Weights of a small transformer language model: 98M tokens.
Each number is 128 + 24 x the weight over its row's rms, rounded and kept within 0 to 255. Layers, rows and columns count from 0. Numbers have three digits each. The size before them is the row's rms in percent of the matrix's.

# q: layer 3 attention query, 384x192, rms 0.12, rows 16-50,80-114,144-177, columns 96-191
# k: layer 3 attention key, 128x192, rms 0.122, rows 16-49, columns 96-191
q16 090:124178094150131124106109142151102094098108160071155089115109161146125127169052105103108072115123105151135146112105164179111100121139133108136142118109143108133134117107162131088152091154103117113139102149106174148083106178129108149128152130115108121085142149171104055130110107137137160147
q80 098:120137104100110147157164114070129136156120150106109124135136164118117123116098120134119158117121121153123154068117093134118100114081095111150143087143138139131121118124102082156139146196118173150127126132089193148116124100061167128123140102117151126141131112154121125109121179116139125146
q144 095:092131131138135153139129148136111096155148118140109135103123051135119127127146127176127157160097133113141128141139106118134080131170129118082179161154157126133139119153138101075126076111136140130137103172126101160148152136160124150083133132129153126100111123109107130112117146111097094108
k16 097:141153158131106173088117135141117143095162090137138138152092121099140086106155123126167168034099141141115113088145148145123138148139151132122082110127086121151140113063132139116142132146173143109151150118119132092106100127150096119185103142133143155103116111106139159109173135133113106064
q17 089:142064118096137130117127117119109149165134155117125130147129057141125105067171164108141112132122126140130122177099148153126159136097129104112113150147163124104134120117140129131098141102124122095139107170138101122139136057115131113104121067135168096114154152121144124109108145149135171158
q81 100:103136121158112111110125182132130162131149134097106123146144177092129131108149180113137103137124133107119122121152189111132158097129156116149110130111090148115075130100164142138155145117148105127132113126141106135131172087107144077146135141127120090129143202090146137138097118114137144100
q145 102:125107079142139123114147169101103144132132130143128097075176171121139133095114153096173105135125146081130147162114115134085128140102086116124127136145122154122151128115102132125118125105097150168176125121096131151130136087113127184106126148126127114129163095157165129095147146179086155122
k17 095:110126130125120102124123149115130159066163142099102117155140109126129156103091145133078116089129139163179090130166135096103142094124119156125146136161151121106142116161113126076135092108124150148120142114144162123115110131111112142131127172153115152122120147100075097115102148092144089132
q18 095:092138105133174149139118104139083124115096125085109123125175151158091102103130099117156151111160135134111129124125143113122117113111113085133136144124133139203160169166105111142114127092137102165127116161106139091132148123139161092117125107102132100127115099128126152110139156110165139146
q82 103:101148141102136089126140142109140132146115139131098101107094118107125124135113091157129130060153158159124075089137135091113128078098157104074138122121124152138176129146113153139093117159138131135141109111136144173081089118154178097107143142135086134121154141113122093093135107096138139113
q146 105:119160143133096120135143109123101128159091161155141140132121155154113141161161129096114105097147146172120139141100125095126152113093170167139132123124159153144138116152116124132109120160108117149102132136083146162097131132157100101128147127141147132100162101123108113151158108110136091139
k18 094:153105086107080164109108154132132123143142117132131131080157132129106126110110153171107110157110129091119100098137079136094085145160142127120101135124100106102140109152148179141106114166113111115118115114169155165142109134120136096076084161136133143198128148152118113116128091127124063132
q19 099:176096162101141126164121143134118134126144087139124134118137155149091142120169154174082150102132152138116131141162119076134163151133162160124137158105100118128096165106133144130113133156132155117087142093150103166137150147094162107122142141171123136131098114075111159160098070133121079122
q83 096:129154130143136147076098147137136116106159154111102095114090136134115114118139148131129134123109139133125094143125069174129155107148171132141113139165116133167141141130140132158096092132134131093125159156149098158130123094109136145137111155087137151124139102153126139148078117140163115092
q147 102:074089103150129142146097123164140131110140129152111088120139161106141073127102143124119145139139103140126069152126155123135119097101126160112110114117125151130168125134185145110144135130132133095124135133095102113141115155140106093130130150132130113133103095096139150142117133121173092108
k19 099:097128165137160158191099146158104093082128141163121119121135137156147122106104161146156149149088120141134151094138179112104088156129106128135186124142092122196124097159118156120121146123123136128112089168121126149125109127132094150150137128109149150129115169110113150121175153077121105112
q20 100:088099114133147087139119161155132172136096137131160104137143163104085149098102095136094154089135094129131116131095114106115112150121121088165145116089118125116159098144150108163121194136198118136116140116104172142134152146190135130128113132094145095152122134129151101113118117086116156121
q84 101:139167116137122112117160094147139153164122171059111104130105170163146134118157151120082140157130090127141143143104137140159122145112107120122093126180154131168152134074117113113158157133132099133118098150095123120126110114084132145148142130109159082072169156145128108129133137140115176104
q148 107:122121136146134110108109128173152158112151096134135127146134181141124101174171112126174135161118134082142132118166113105109183091141107134122177188128096114148132113127130125135132169153137130144129170139095141084114146185133105147092119143097124165160117129117150136088106159166169122136
k20 098:162158151118141162172114109134131127123078146140067126075100099134126129122085140139154094101163130205103157138165179140125157124116127146140158105108135132125125102113115121100158127150069153101148148153161121109144153145090117124157124121170120128116087149170121126159139132117162117134
q21 097:093117130112102107117164132171124082132069145118116115118162113172176138095150152126116100110158138108126161113129130091145131100112126110078100122156111135136097122152144147157125057140140157087151129104146176097079159129160124141131141145113155151163118168122111130107118103139170146110
q85 100:104146130116148122129154095131122104147118121150129127118154106145092108164098103099118150106213182162129118097142120100121113122173149093136138093099127104119117103094108120159106156156067108141153109075176089109138122136126141101088151079145111131134142109104121095133111154114148081082
q149 106:121186121111126080143127146106159146124096100098149103121125151138109150099143135139144146116128114128146142109081138148157174156169135089145156126109130150131145106131160167145102082063128115124125127110160138157085129110144098159167138114135166140109122140104139130129204158143118154102
k21 094:134118138106107121117157140129152121127139135122110113141134116118152132175131122124151134119137108096131099158096090104162103111157116206122195128120126080145147133118124126153115101111118123109123102147097139115147087107117158109131111137171094102140128104120154142131185124179077085131
q22 103:158114145092131096118149106136129053139151126119123141136126077132093168124112108174122161159097149135142146138102080128098111144129130137148123128154123123121093148095119121123118117160092106141166163117103075132146128139127114132107088144107152121098129152118115111126086145132101170140
q86 111:172126128117066120105129124137143150115110119142117114150098092129121134108099133133090160129112160103141103107155143144130120137161135130111126134142169151101173136170142106121114112125106147143130124109110119100137094080140096143159122148147164146117094129195123134075176149085154122147
q150 098:124087148094182116102153132132118161108153113135127129153105120116144140070146090096115144114111113124069109123174105130116111110125070155115087121092099168136157151156136126145166125103124117108107122108106131095108097137159101108132082168168147127130146087132157101134142164084119122116
k22 104:112142111146122148127100165091128152120106147147140121051072172130160117121079133079136114110129100100111111099164167108124135097124127104130145098141118129155136099138129112144132145135135138132090137154078110145116113101111144130129167145136105108122117155126119161149165104162139106149
q23 098:130165094145111157090160157180144163091130077140138142122154100132091133121145081122135119154108121184142149119097132134120118136153147141149091154145068150119163135100118107151153120070100117143114172140117143150124116093122142138114096125160132106112144141106134140097158137121090103113
q87 097:132170136110130100129137092167169139144155184104111127151118120139130170096120094096101113076122112139105153123139105134126106121095111132123141126114135131133134092129164130117115121109140148059129119133118112160123100121155092147102110103120158145068147175111099103134132106140138138081
q151 119:116114144146120101119116085101117132150141103148177153099140144099112103095110112167099083165106118110115099098125143140131110120140134152147156118134162121148164138105112139133157131146118089148090126123134166114111082066154163182129105121118134135119141147116085115124108102144157150114
k23 101:141110137117135134140135144111127121150140142117094143185106139121150151127088115162111127135129117081113108108141081120134120114123103093150114126126162136167082113114093116144112158137146132144137128082139121150183155152103109153167112120142122111101077139131170149141088101078118140106
q24 099:117120113061166135103116095116117140129096070182138108121113153149138129114101135114098113113131106119176158121117119122123156104116127157121124135110141125137134135096132125085117114125155088196081165162104114093117089121133163151130118118121146113149155103114173126102128130123127118137
q88 101:107108101145106098119138137084141139182139107082122120127103123157116168149129125095104129122120107160144188136136066153107131153128113146138145119141133147099140135089167152135139124155092163127123124122172148145089130148147096175146105166106136173096145153158163094124102130116120140093
q152 110:118135128104095119116147174105151127180130121114144135083177115081107130124094110075147154100110114152141125118131095121120127135132129107139119080091145193169114138166116136106121146102104134125099112146160162123115139127106124136158092141131130114126164123089100125138173131086090118142
k24 097:079111099131120141129143161140130169105103116153128136061146131124137119117158126113095107098119160059114087141140104129148074105084110140156122130091113114140119135114168151153104132119107108125140129113099136119128112149115107127097146087097117121125089109131138179127120136095119106162
q25 099:154124113131158141096124134167181165126170131140113151167136146109139133146083131094097134068126169144108143137104165148166173171128130128079151159124165141112127169125125138109142143163108123129083124162095118096141145116106170132129154111110170115134152122093162123086141129111091155130
q89 092:095142100140119141121132143146119128071169122167156125109120146103093116116108129110131076107133101117104165102143114125172143112084154124113140131112115138118096102107115116129108158131116138181090106130112140150133106123183112101126151069109117146093127125094104104157106107164148109139
q153 102:103137150118118148114121130116116126163138158125117109152138159114127091132143121135121121176091150152126121129113128174109104150140123080129136134133129141106148130094078141164106169113167109136144111126120107124114096127153125149120129098130133140131136113130096126130131107119147093112
k25 091:122113135167075102106156137070099156163122132154111089108156152122157138094117128154141103132135120102156121104118157082121091135133121125139099113125122115122135126183169114088174118094138151084155129108153155129125155141072127138139115114153097149109146115153085117117194138138137148145
q26 091:114142120124141113098109130125127091112137106107119104154156103112116133124160139117147083160118129088099138157138109111148121135102111149155139083187156130086147133134112122115143122106099119133154137161124139160136190142123116112124115108143125136146214141110148121074154141138100154075
q90 091:114102115101120160169147139108154105150124119061118105168136109153156163155150173138094159100148118124078131143145112124125132114150107156114135143158147149121151178155165156144130131106112098134125131159143145150121105118077133116097115125078112202084117171184126148165136150166177136125
q154 103:182127140143086141148107131132119110153114116137130084099132132145130155154148146126120137168145137115149101182167156149095118179097116125091145179155145133155076121111122090143150142106129150122098169123114123106194125122148166096134138121135144087114146113121103159133158104179119132129
k26 094:129120091099081098147171118120133128108089177145156156112136117120124126117121100148120165046148103120138140155136122126103127130156122169117113086128077169144162140116123137133161165108153116119150129094159112149123120102120142126148170122144120154095082138120153155118123145111142086160
q27 093:103132114134126086145125135120155106165117112204116141138127129170164136105090138139111137119117124169144115113102114117138134069152107163123132146119123116127156102109068147128163156183110154093109136098091131139130161160143143137119119114130140119126121108132111134130147116128095115157
q91 098:143082123114126136096118123108148125191147139096120151128095166086100097085117151137146149132148126150120133129121091142142090150081139142153145127138142097085153107105118096111094152151166124131145149164051131136124151120152099122113140097101178086105113132143132099116101135132126145124
q155 116:110133098134119103166160079116109157091092113118081155095135156141132104183113117119125145149135127115099149135134131138117131120108112114125108129122112090089089180121115162091152162124136106127118156106140139126167160143143163117114089122163124120139118114112157116092167097122131136139
k27 097:146127176116134147138124109130095167148119113075144128113143095151112113123137162101137071127130110129133133138148138152148106115094120156132132138107124148145140178145130123142136139117125100163159095143144140135146112081163123140119144121094121143133131117117101149142150210116158139140
q28 102:143179158134119108155140128151170130147133146110115121127135105131108095124136147134093099141102141148159188140129123145070158095136105134153130156112145142100153153132124145121115099139070120146151119113153120124098151133118137099186140177109065140138112155147141105133127133105112134124
q92 098:090138135112117132112117132129126105099139144141099093172106135126130097129153137122112144138092132124155119132132134097116127104105108135143109094106097136125139151150136131129125102094130149150145097123155098133134084122123140134110134146133071162128117140146123138117158122188140137133
q156 111:066148112122112140130131151098158121137142139109129137134131130130114147163115148148099152133137106159121153138156141079142140093139142099114120105177115099157149132103136119136147163110100093125112133092127119144132137151051104129099099122099115123111103125130134081128105148183101175117
k28 098:138136113160106150120111135109167113142109109113103147143145110103170138114069119139133126123093151137156128106135121102126112157125113158162104165152118133183068143140121134116154162104182136122130101137143113149116132143157132131135124107169127118093104113127119134121130067140132141180
q29 099:179112143123141136082109117108117100139106114144106140148090181172119094106128083117115155123130124122090143146101128120134116139109107135095150148129108104155097107177180131140119145135109141169140117112144127151143175150132104126108129072117117108130118094152124101135081147150137103081
q93 106:101093098093139126114119126122142125122121132119118139110180139128132152137089084142162159154120139125134093126161145127141124160134127126140156119102126097087150128095125159131137137122131134090189129186146175158128179131105131124163149112145123135128123137135161089155128121106113152130
q157 104:142136153102121117093169103145104089142139120138169099144127116128169162176153174152124154129145162182097153147154163126167144102132172167136135081133114122133111109128154126109146162131137172112144152141137156129155112117096137149099107117122101129124128112119162144104120154213113160146
k29 101:120122088127143157172134125123170148126131134154157134109110112114110123138166149132139121138152147130123126128144127101133160145109125121151132169126159121140133140115119142125099133141138114127117152129152097092109159115142119116150141157141099151145118140125089135158157136108093142145
q30 096:159148115104164103155104126091107119111128160146129118148106107136115142139175144152134170103116113159128096129096146108128104150145150119088182124160115097149154103087106129098148120145116138113143102158111110091132125128125089110132116140165123106105127116136142156137126134151096124180
q94 101:068158111095129140143116147161141111165123116117135117153082129166154120093135119108131143078131107142151158094144078174155148111102087165113105152150185130116171113127133126150132190078120150136134128112158147119140149125096134124124120138112110089110108139135154119107092126126093112137
q158 120:152134151133121166096178140112138099148127126091091121136144145127168111140103101131047134092124073130141124125159124111079119178119124110111140108103147130147080137079143113132117095146098115137144101080169127138110117147155122100130146131149161122078116123161127119150120130127111127108
k30 107:099115124154112150077136127122114118120140151097153111146130093155147098149146118110083077125177112134100088136130136128143095109116137096164108154129117145078104152121120135150137153062142115156119118083130094155131160113127135137109114108112122132077130165179111113118103120151129124100
q31 105:131132166105120090121109140121111124107151144077159145149155116111162098102161098149151108068128138118169144123141126120138173123119133130082124109128135083082150090109157125089058123117137152079150105143134130108118146141151156074146107123120099137158121138167181136124137091128160076104
q95 100:184127144172107133170122085137111144087116163182121134147134144130119149120148137161121164102076132133091181112149150135154169157140079102135103148142115152150100152094131106135147116110145135126096118102111142145126129092104149116132124139133103088154075123148151103101108107133164144118
q159 110:097122107123119120165124153099120170145126120084140140177128151162116113124182117098154122080098142134149119102143118094167079142095150108170119181109142113112093168106128126093127111136150159152107186127103100188135141116155144097129145120132144082106127107129131102117140162123124138179
k31 100:127085152098160126117124108148171150128104137164106136108166118135126129126122135171147117120113110118119130121096116138119130105193108119132125158158159122120117156143117127134141118118079152140104123120116160116089100149106094167086115150128144125127135115126141158102127111132090109094
q32 140:189085103120122118125112139124071114160177098082094112145118128151154120143155144087150146153115145115138128148121133136118136142143184169144112085183101133143139154126156130100125118119101158163082133130148097141118125095112076177118144105142134124161135126103130136134166091132106089090
q96 074:132125136117078115083106143111139083144147133119121125129106075099138152137137172087130151102116099181121098143136169076128134102141135158134140133110097130110173154119145101106096148129100149136119158133145119139143122144090076131112155128134102143124113097142142118110156157116098097130
q160 093:144122134129114138145098129104092129129152111176079102144133116109155104140100110095084178139143152139141148142124117123163145113135115155136083110152078126128100134135126155109117111105153124131164168141147137122144123155122086134108128123138107153127122097098121140145132145099149106143
k32 071:135188114127117153146131090165124089144147074099149104118140136119112136114109124106116113068125100105143170147146155103103144080118120145148169150135110152116176125121154151154170135097100117105105129084125114106139131117100136128131106128150140094143088163132119138115073150165111139112
q33 102:136083133132118126124096168130120106104112147096101103161154138103147099152162149127119146126094123084176104096122107082141144153141146169111135093154139104143172184161126140059129157149152128148116112161130113150098135060139113148116147135088162156127140121111124123120174123156118100095
q97 075:154117117119116171154141125149121145139136111126131117156110130150112118131137112111160150142078146071142124072133102126125133145119126125126156101093128149139137173141138145118151134102158105135109140127146136124099167106161149133089134107144119112100097114127104150126121155087101127086
q161 091:126132130144125131077107159102141124142175124170113169174136101114130143122103121120181151125113118136112112150100128179177156136139155138127145162117141135148114129131149102115116089101147161122133144121119148109107162115142135140091130091131142126102145117172129167149131168135116100151
k33 096:104199131117105134148101074139128137148130048115135119112122123124151138142116138136118177117095130152135095163163141111150135125098126120124125151111084112119146082137137094142135112122081179121118123115125115135136122093079073105138158146170120113108108114116139158138129116102111113137
q34 102:090171156097128171109124126130112127118126139153110131089141117111086080179178148099115107088117163098129101104141134144171168082142115095119100123084120144132118132127129150140117126134116155106120122166097156129115125120156117139127109148134119122114157146176117134137126129125105128140
q98 092:112126143149138162147087162114114143104152130087093139111129162103121111117165116075145119125104161086147157110077161105112171137176169140127125132132145107090139139075149142152118116134106129156118156113135116134138102112120174133153116096143116144121157107170132145149146134102186135128
q162 095:119155119160126124139101157168133120154107164144134096129130155100108164094139127120119122111094140141137130099121155123136098158138164115105155104104178115171093123100153139157134125119096113117130141168110100110122161159112142122136159134126137107149112127109112197129138138138195142142
k34 096:114167179109140113095167118170120128145138107104156190166119157162149146090172093143107142148111120154136169144104136118136091115142101126111118118166094145078141124157107134136113186090133130161107095130118112143162097154147150116122105122140171155145119143135105103119104114100113144141
q35 106:164127127093125143123153185162101117126097165158111160167125167120109150143154107094146132098084096154140101182097103131140122110126114114096106126121131131118128144104130148136166131067098113131155151133158138144119154086167116159102126159088127105108124097134162160113075148131111134073
q99 107:116125103079101121101157099123111121124119128096173126170113125107141119105121133145129122147128111107154124148138091128155080124127151097145164142148128129173123136161133108113136106111100131098150138106125109131106192156161143131164131123144115106142087145135161127152142123119109108120
q163 107:118120116152126125137129129122145164111154123120141134093141128137106166128135150104129110152137157106101130163111139109137122127098105101127099100135121108138103101106151082121165100104128114156141115122142125124135142129112114174144113131074109132102106121129099139149143075115117120093
k35 095:098148111098139150126128122192108104142106124145116147157168104117141120106089129114127131105079151145142169093136128106151151106115138131099088118101122138126160094129127155109127156094133119177100106122104133169120080144085135068113133114175143118139142109105161083148145128119166113133
q36 084:088121136164141097150143184144109118122134088167099141121144121133153090122145113132139128176119135090160135129111147099124125106141136150104165133148149131086125126158082115116122115152126067150106133124084116102122157120114183090113117092132122144130125130162093147092113145153129149130
q100 097:156138117177140146167144143111138120137107129114123123177113113142144119128121130127109094108142107121111116103138127085099115153122115075131172128125155111108138109146131161151147159114141099160111124104113073116118151179154099112142118172120166125112133126151097109126107117087154127117
q164 095:108180133123102123164135109140152111104145115084123143149114065172133152059148111099153138123162167165101153107097136153127146146104127123152089103145127118106095135132098133154118133141086154130137185160143163123111136130161140142152123114116132111167129091114117111120127144134109141115
k36 098:094135151138117110113109128065151120098103124164147125120147150111084119122120107138129123151147126157131141149155127161090135167129115140161123101127155128128128111126100102145129126163115118169139135154129146168088164105140150132122125180134113178107126137072155151157145165177116116173
q37 083:161071107147119143121141136130109105122143095101116138158118112173194132133121141138165129132154128081147092138135133124167121108100093128167125102130134124148116160116130155130138147128147167122132094152138118088145134090189139154129110119101111153128148166125147142108184177128175107162
q101 097:127130113100176157152152128111154170128111129135160128195128140164093097108108149121179152106166140106127118091121067128125140116153135094117133081085145128128097143113111151127156131161165119141169082104136158128132157142107108108145135124108073159143105137087137104113075129160092141103
q165 095:123140142130153121090131152123127149114154099139137162140137165100150090143083131130161178108112157155157131120124140102133153146147142155167119157143116172118104114143118117165146114112145097097118184102152108089131120123139076118095166084141132138128137095107152088145081129107135144139
k37 099:142145082143127128141140143147117132126112123133136116107107115139138172144177135108115138085145116140104148101092155103066124139140136102078131151138120135142122078121099114137116090128144104101154096136108127145118128073154111114115121153110111091147130133107119171118105110156103128108
q38 094:129135121090152145110114135132118128159083134143147156095099136121156134135100153115101095107153141129124115122118108118105116109081109129181168102148095150115112132126153127117132145117120107148130120154132126121151134127163113156112121147141140100137070096107092060117120133124104118110
q102 081:104139133114111123137149112100140133146093125135118158148124113161116118098136127148160132147194081156110135143114155161123120167106128141132161128151151149108172108166143156118153126116181083125131124092133125105135123154134113108093113083077131141063123144106106135147137113090145121103
q166 087:085111137127111103130146114162149126116104128159143134159086097107124148141101097149147160107130106092099145166101133093152125112128105110092127133095112105118156103162129134137123118132155140140094121077104132156102148196096102099124077098155127143117149128140132107125136108137117136126
k38 096:118098116136106114105137135143146070130127163107130162114142172150183111137129109149111106177114099122140133091167144167138135132131122114116152159139094159103112181141134136140161147114139135074146133147102137145152121163119114143150158171091144114126127149143151138138121169135145170197
q39 098:119079120156131138133145112151135161145091160115104124161165107110113116149109154159123136102128095121114130169149145152150125133106142118136146177086123131125154133104131129105130165123151151179135143137173111126086085129110135146113141103160074146166115161148126144155123105106153107100
q103 097:165111061091115143106120156125117135152152151139128162091147103133164098121131179100130106099175119132125137174136115168130125129114116119104146135162098105129138076156105101161129096134123070138103095099125112118131113114158098164101137134094121131141135104143189156136146113102134133138
q167 107:081186151149157143109151146157174120061127112147142150125140129191127135122144133112135110149098197154121168155112112110151119132114125148087099147162139138128166159089104143101120085150128116165097160147125132159091125136152097107119166112111112155125138130163150132133154095147094146138
k39 094:159086138117183138143087166082118086152121122155105123098145097092149145110091112140087120144093135116137125111129120118086117131114109122150151135152103139094149115121156140156092105124129120074107166117131170110120135154122128154151088164103169115073162095108134133118094143148143120139
q40 080:151157143149144092115098152141136151123095123134094131129137146133131148135163124169064068157145155102146105127101121133122112091133118098144092135137116143120101118098108123118135096149068169112145122180128132144163148132097133150127120136133128114107146133170093104146147152146120101125
q104 080:140084127119111130104133113163156114089139128163147123119151122117136158154088127153112113121172147148139079116169124133135125097160108125084125110161134133113156093117159140141151079094151138074096087115159168151142136112118114141109127072098087161164094092134126158122137107139118135108
q168 085:101118148156122129143094162120130115098148101160108124139118091098115113150101119143125194196159146101125119113130175135136118153140168078096095151111127139136142112128112154103136128127158144143107110110144094086164131149176106097149152082125130126120172125171145111134128139088150106153
k40 088:132130140097138134118104157100101125159107128106098097147067116105148083122126101162184145109150112088117135135126128127097148147145120162149134117165102108098124112170140146105146127157129107126081114123115156155125180128146126097163153123121092151092114096158129126132145140128157147081
q41 108:107107128154147143200124114135126160136183171163105114096142095107117163159097117097130084108143156080139094146110159127112164128158131105163132128116128119126119108107075112163128132153128104126095162162094107118110131094151093151168093090158115155130154113110100136131134123119154147134
q105 098:118156128134060133163125133087120103087115147119133134118190135118124100158195119093138134155136161144131128128141161161123124129149163086094073127130118130135128142068135125132116132108126164123108060103074081110118141153088129113072114119114170102136116102119118127110104142129167146132
q169 107:121142126118139107123122144184139197111126125130211122128106147161145121076161141142090137122096137133131110129116155076127110121116179100112149120088119105126090096104104163149100156119116139169111118124123105105139088099138160119149143136138086127111163156122150129100148136102075146160
k41 100:140126120130115128056104144111114121148145084152091162146129113141153094124160134103144124176161129121179094130109096143112130161101129150131120126085135155144176167144151081150133075124124091080166117128125105137081116133092117110112155147130123134172149128114097122096137136175144109121
q42 102:179140103149124101143123083160100123161134102089119096131136102155147119131134107106130137112155104132133124137124093130144113156167123103115100111136137118124137130097153130093108139140097167102099128096149080104175171123133140131122131132112120148150145078147145152133106161102135106148
q106 100:115130137112116159178145114143164140146135171121089076135129129163119119160135129111142108087123109096085128143114133133124117108123165129125117115120151099165116142112145141122115104078158105072107115157150160124141089122081144133098093105143125124117129143120148140147148093144137151138
q170 102:136106145178153105119121146099129100118157134169138106091167175101148143156108116132128145126115085118112175078074115186111089120107172148083123136127159120121108119137134158081149126122172145099106124191150111137122119080098120143134160110109138160131138152148102164131120134108130135129
k42 101:133093131098142148110118167134170161110159123137091117091102159132088181143121155114125158155133140131126133150157128129108122121119142141115120147104085135145118098134122125100119118115146148122132101083124122094121130166075133110099135136174127071105146135104102126116122129106153092071
q43 107:130126101152128079170114087106124111147119133142141122090166146149123136133134180120121113144075093095138136157151132121082127104163146126112103176120145104127128150123140143086131129127138108164145136111116172137103102156156120126113141092125116109165152140144122158129109101107117126123
q107 099:161104126104135127093135125154116144126131144138153140180075092120100145082124146116123111106155135135146134130113151081099118118137138172118137117138145149117140145187187156104208144160163106140156130110130144089117145155155125134085187116110122123162100127133101130122155104154188138113
q171 107:150137131095171147130124178142143069119093141127142149144084167111150145128138155130142090134106136144160131147153148099103109151131133138128147135125157143156127143106089159156075115118085137110081123138131141141090117143134102128159120122124137134166070095096126131121151119082139116156
k43 096:102097145098091139117125132107140135147152155102128150108148094137107155108131117149149139085148109130153137088115124097129073130148113110152127075090085108147159126122092099164114115158136093144115134145084093104137109136108124108082107127080126150112116093087157151115106126134161133122
q44 105:094094156101142130122144117150159102157149096094160154127116120160136077069140100114111162127116169131095145063140133145132157131116138127131149107155144099140121084142142102141148103136137111118110136104145149124126129115102148137163140137137124143126132109080101078149093164130111116117
q108 100:125158111130127144163109154111158082155141099126124138165159125168108106136113159117140138108137140135096157107107107120116152128135134132163156136143149099144081122142110132141117131093130110147145085081121128107159102094112175124117141142102176104180175138135128116121040139137126150148
q172 096:149146153137094071165095140127111160149170111152124135138166152133147195128161114141125117121127132094125177147140116162136154106133104121117151157133158160140165149111101116108152145092148144162121103129135179096080088132101145123139123150110124132089114131203090099140137134092140133128
k44 098:118151142122162103095135102120127146102114125139121141153149139129130169150113139159110128152140131193143149100107100082123159133137107181155133183121170109114129100123119100141133078159137097114136142150082105130135122123130121109153129109121135115175128123150149148088153115152175099138
q45 100:150152125149132082151132098085143129154150140145111124116124117123166131094168101119099101120091144095120113096120090121101103135181144098144122141156163119097108123093082116144160082118140114184165121075158130090102110125135105101127137140101157131135119193138126144122135179120144144137
q109 091:150094094135143092131106141198125101135119176079145135081216144147144100137157095101080089166111154135144103123134097128088076131119129128124114126115123113134126129102121164112155118145154110130131076147138124135136154122099125126086098144118120143136119132153123165137108122096112066177
q173 108:103161116078105154067130133124100127151114161091147134125154113151141135156146111138150147109145148096097114128110118134117158135143139189118138078174112114076115131151148152140161156128158149096134084113125148158146114088129172141150154151149112103136097138090100117125102071116108150145
k45 110:123101120188112105124138109164094148101143135111139132145129147095116140140102126123109140122104124179139187120152099119131169121111125117130121140131138143160152104175119133154094163100142131103133106140098093145120136156152129131146113072154119072156129102144123123083081142113115124120
q46 098:114109118150122118125121146135114119184129126143128107135135138155124165093107105101153125120180130125156096148120096110088126138100104125138172129124136147127104147157131168101100161102122078113101169157145128159125156185137100079137136126119149134139123117105153151119181143113144142148
q110 100:168124134107097130118151129071134157155144141120156140138091107164169154135171123116133110170124140149134137129091116122125132128162117152115149118125118161067126106152155091161166143117159151109136131094156104113141170150111157136125132130145144143110066152145113149120105137148115087143
q174 121:163129132115120137156127081132131106144130156129114109090134115118088128170127120181121141117132089106147166146104125131107089096125118149112113135140107109121171168135136144129161124147107119086166148163144099104174112121098103163103076131088149101145136152087089136126137122127086118116
k46 100:148132071106149114122144088135102156127132166119130152108116154087136105145155119186121123161129168118086142099157123111145108130156132116135110125109133130149114156099106122134115159099141141152113124123116138108117119084121179110129150139084118145128108139115138099156102088125083106087
q47 100:125130108109129158103113138123116141100096142139099133154152071129121126164207160136129149114130138138136138098128137119120126135076141139133190145149104116151159180095151117163135137146123118110133117156153163124131131156139150149139140156138126085133120109134124130142108089159107165098
q111 099:147149133153141138120125144088147148129097133150142132097092173120131127102084108133142113098156142138140191104118078138084136131144133167167127145149114154117127133150130079116153095115140116140119146172088152107097105126110122129106154156121118120127156107152095115121113101170126092146
q175 102:110106107172129144144180113094118125157109107074145132096143162155113120132137166127122132142120125139113092115151118133121090115120146165150164138158118121128117120156134128098127095112135133129155121138098119101136133140148127120135133106170126160144091142134153150152086112143134115125
k47 096:089144124056144147137177152150134134142150137122118124140151175151120124126108118131195099172138097097121111164114153163108118123140103109126100117150150109126114137142131123128134132165148101128144123121119117090124133117108102138162120126089103126129134151095145162147119178154166106060
q48 097:121149126118156119117123144129105062154098106114142143096112152139149090128118157087153138116187138142151103142155126136147130151068124123134102162162085102147169150109127067096124121200117135134130121152143139139170128169134128107143105165132115129145138124131082155184119126087119138126
q112 099:097168106127103139149113135110105143108131121163146111078112118142092123095153139134126095129151131123155105114136122201137150125126163120134113127150189095143159134112098123151155087128111150142083085125134109118092147141052134123133155135135142137108167174117139125179118058139116113176
q176 106:162139160143124115140103106112101075103138129129127153150097141124124118092174122144140118124142116120149116116135153101155156099128144155155126134133136128154103144150110113124132075145146106160134130108161112138166096156080131073095116097123160170143139125094142094136120095137128092142
k48 100:127137124157087137126122126137149155150126134111181129147079112152129129122124090117117133153107162137095157129145105124086153116148100131099162137130139107134068190123152124157119103094125121108133107107136113126080172111103119093087147124158094099062093109125121163105135139162154117103
q49 095:121099143125117133170124116133125135135121108137131144143136052094141124089118134147150151157142143141181116106137160135160125140139111169127129152143096117122111160096136118159138118135112114132162142118137106120124112157109128127096148126103144109114104104147112116143124126124201109107
q113 104:077118095161105110132157138129086122120139109167110119154121123127128104107136137184194129111126104111170157117110125145145127093142146096126101120107102121149145113165137118120145177135167091132152118086102138153093180126101110118090124142126142077110114112126139129111092158085093157139
q177 100:146131103127118136128139121110134157138144151184137105117140147118140102169113092136071138124099142156134148156110085133133146133127152119081124155122130117138164135191148107109135111115129101083148146152084106117131168100119142092150089144146126132151145150118161092113154147142100124127
k49 100:153143114121172122131125165167120115124110104095111125117118138097163095168126110102140108102123097104130097142147137135122116111107117109129093115134169137101084145135161139125108136094154110128112123103137113104171120139130125058151113118111155125125118135143153141140083074147144156165
q50 100:119094149118146122134119113107125123126124145124108131126162111143166100106128113142133128094106137081134168173116123114164098089145140142124103152089119123156185142169161131140157135122138123120091115106119099136124147136110155132141120133112128100123108096126117098121133098064144111113
q114 091:152109119125124082122122105080144146172148138090157118151103135090130166129125124151153109136120126142123167146136141071109115115084101147089134135139124119099158118105110112118163130123133113148095140108131115112178124174142067147158185104134151087095099158134076131158126157135144155119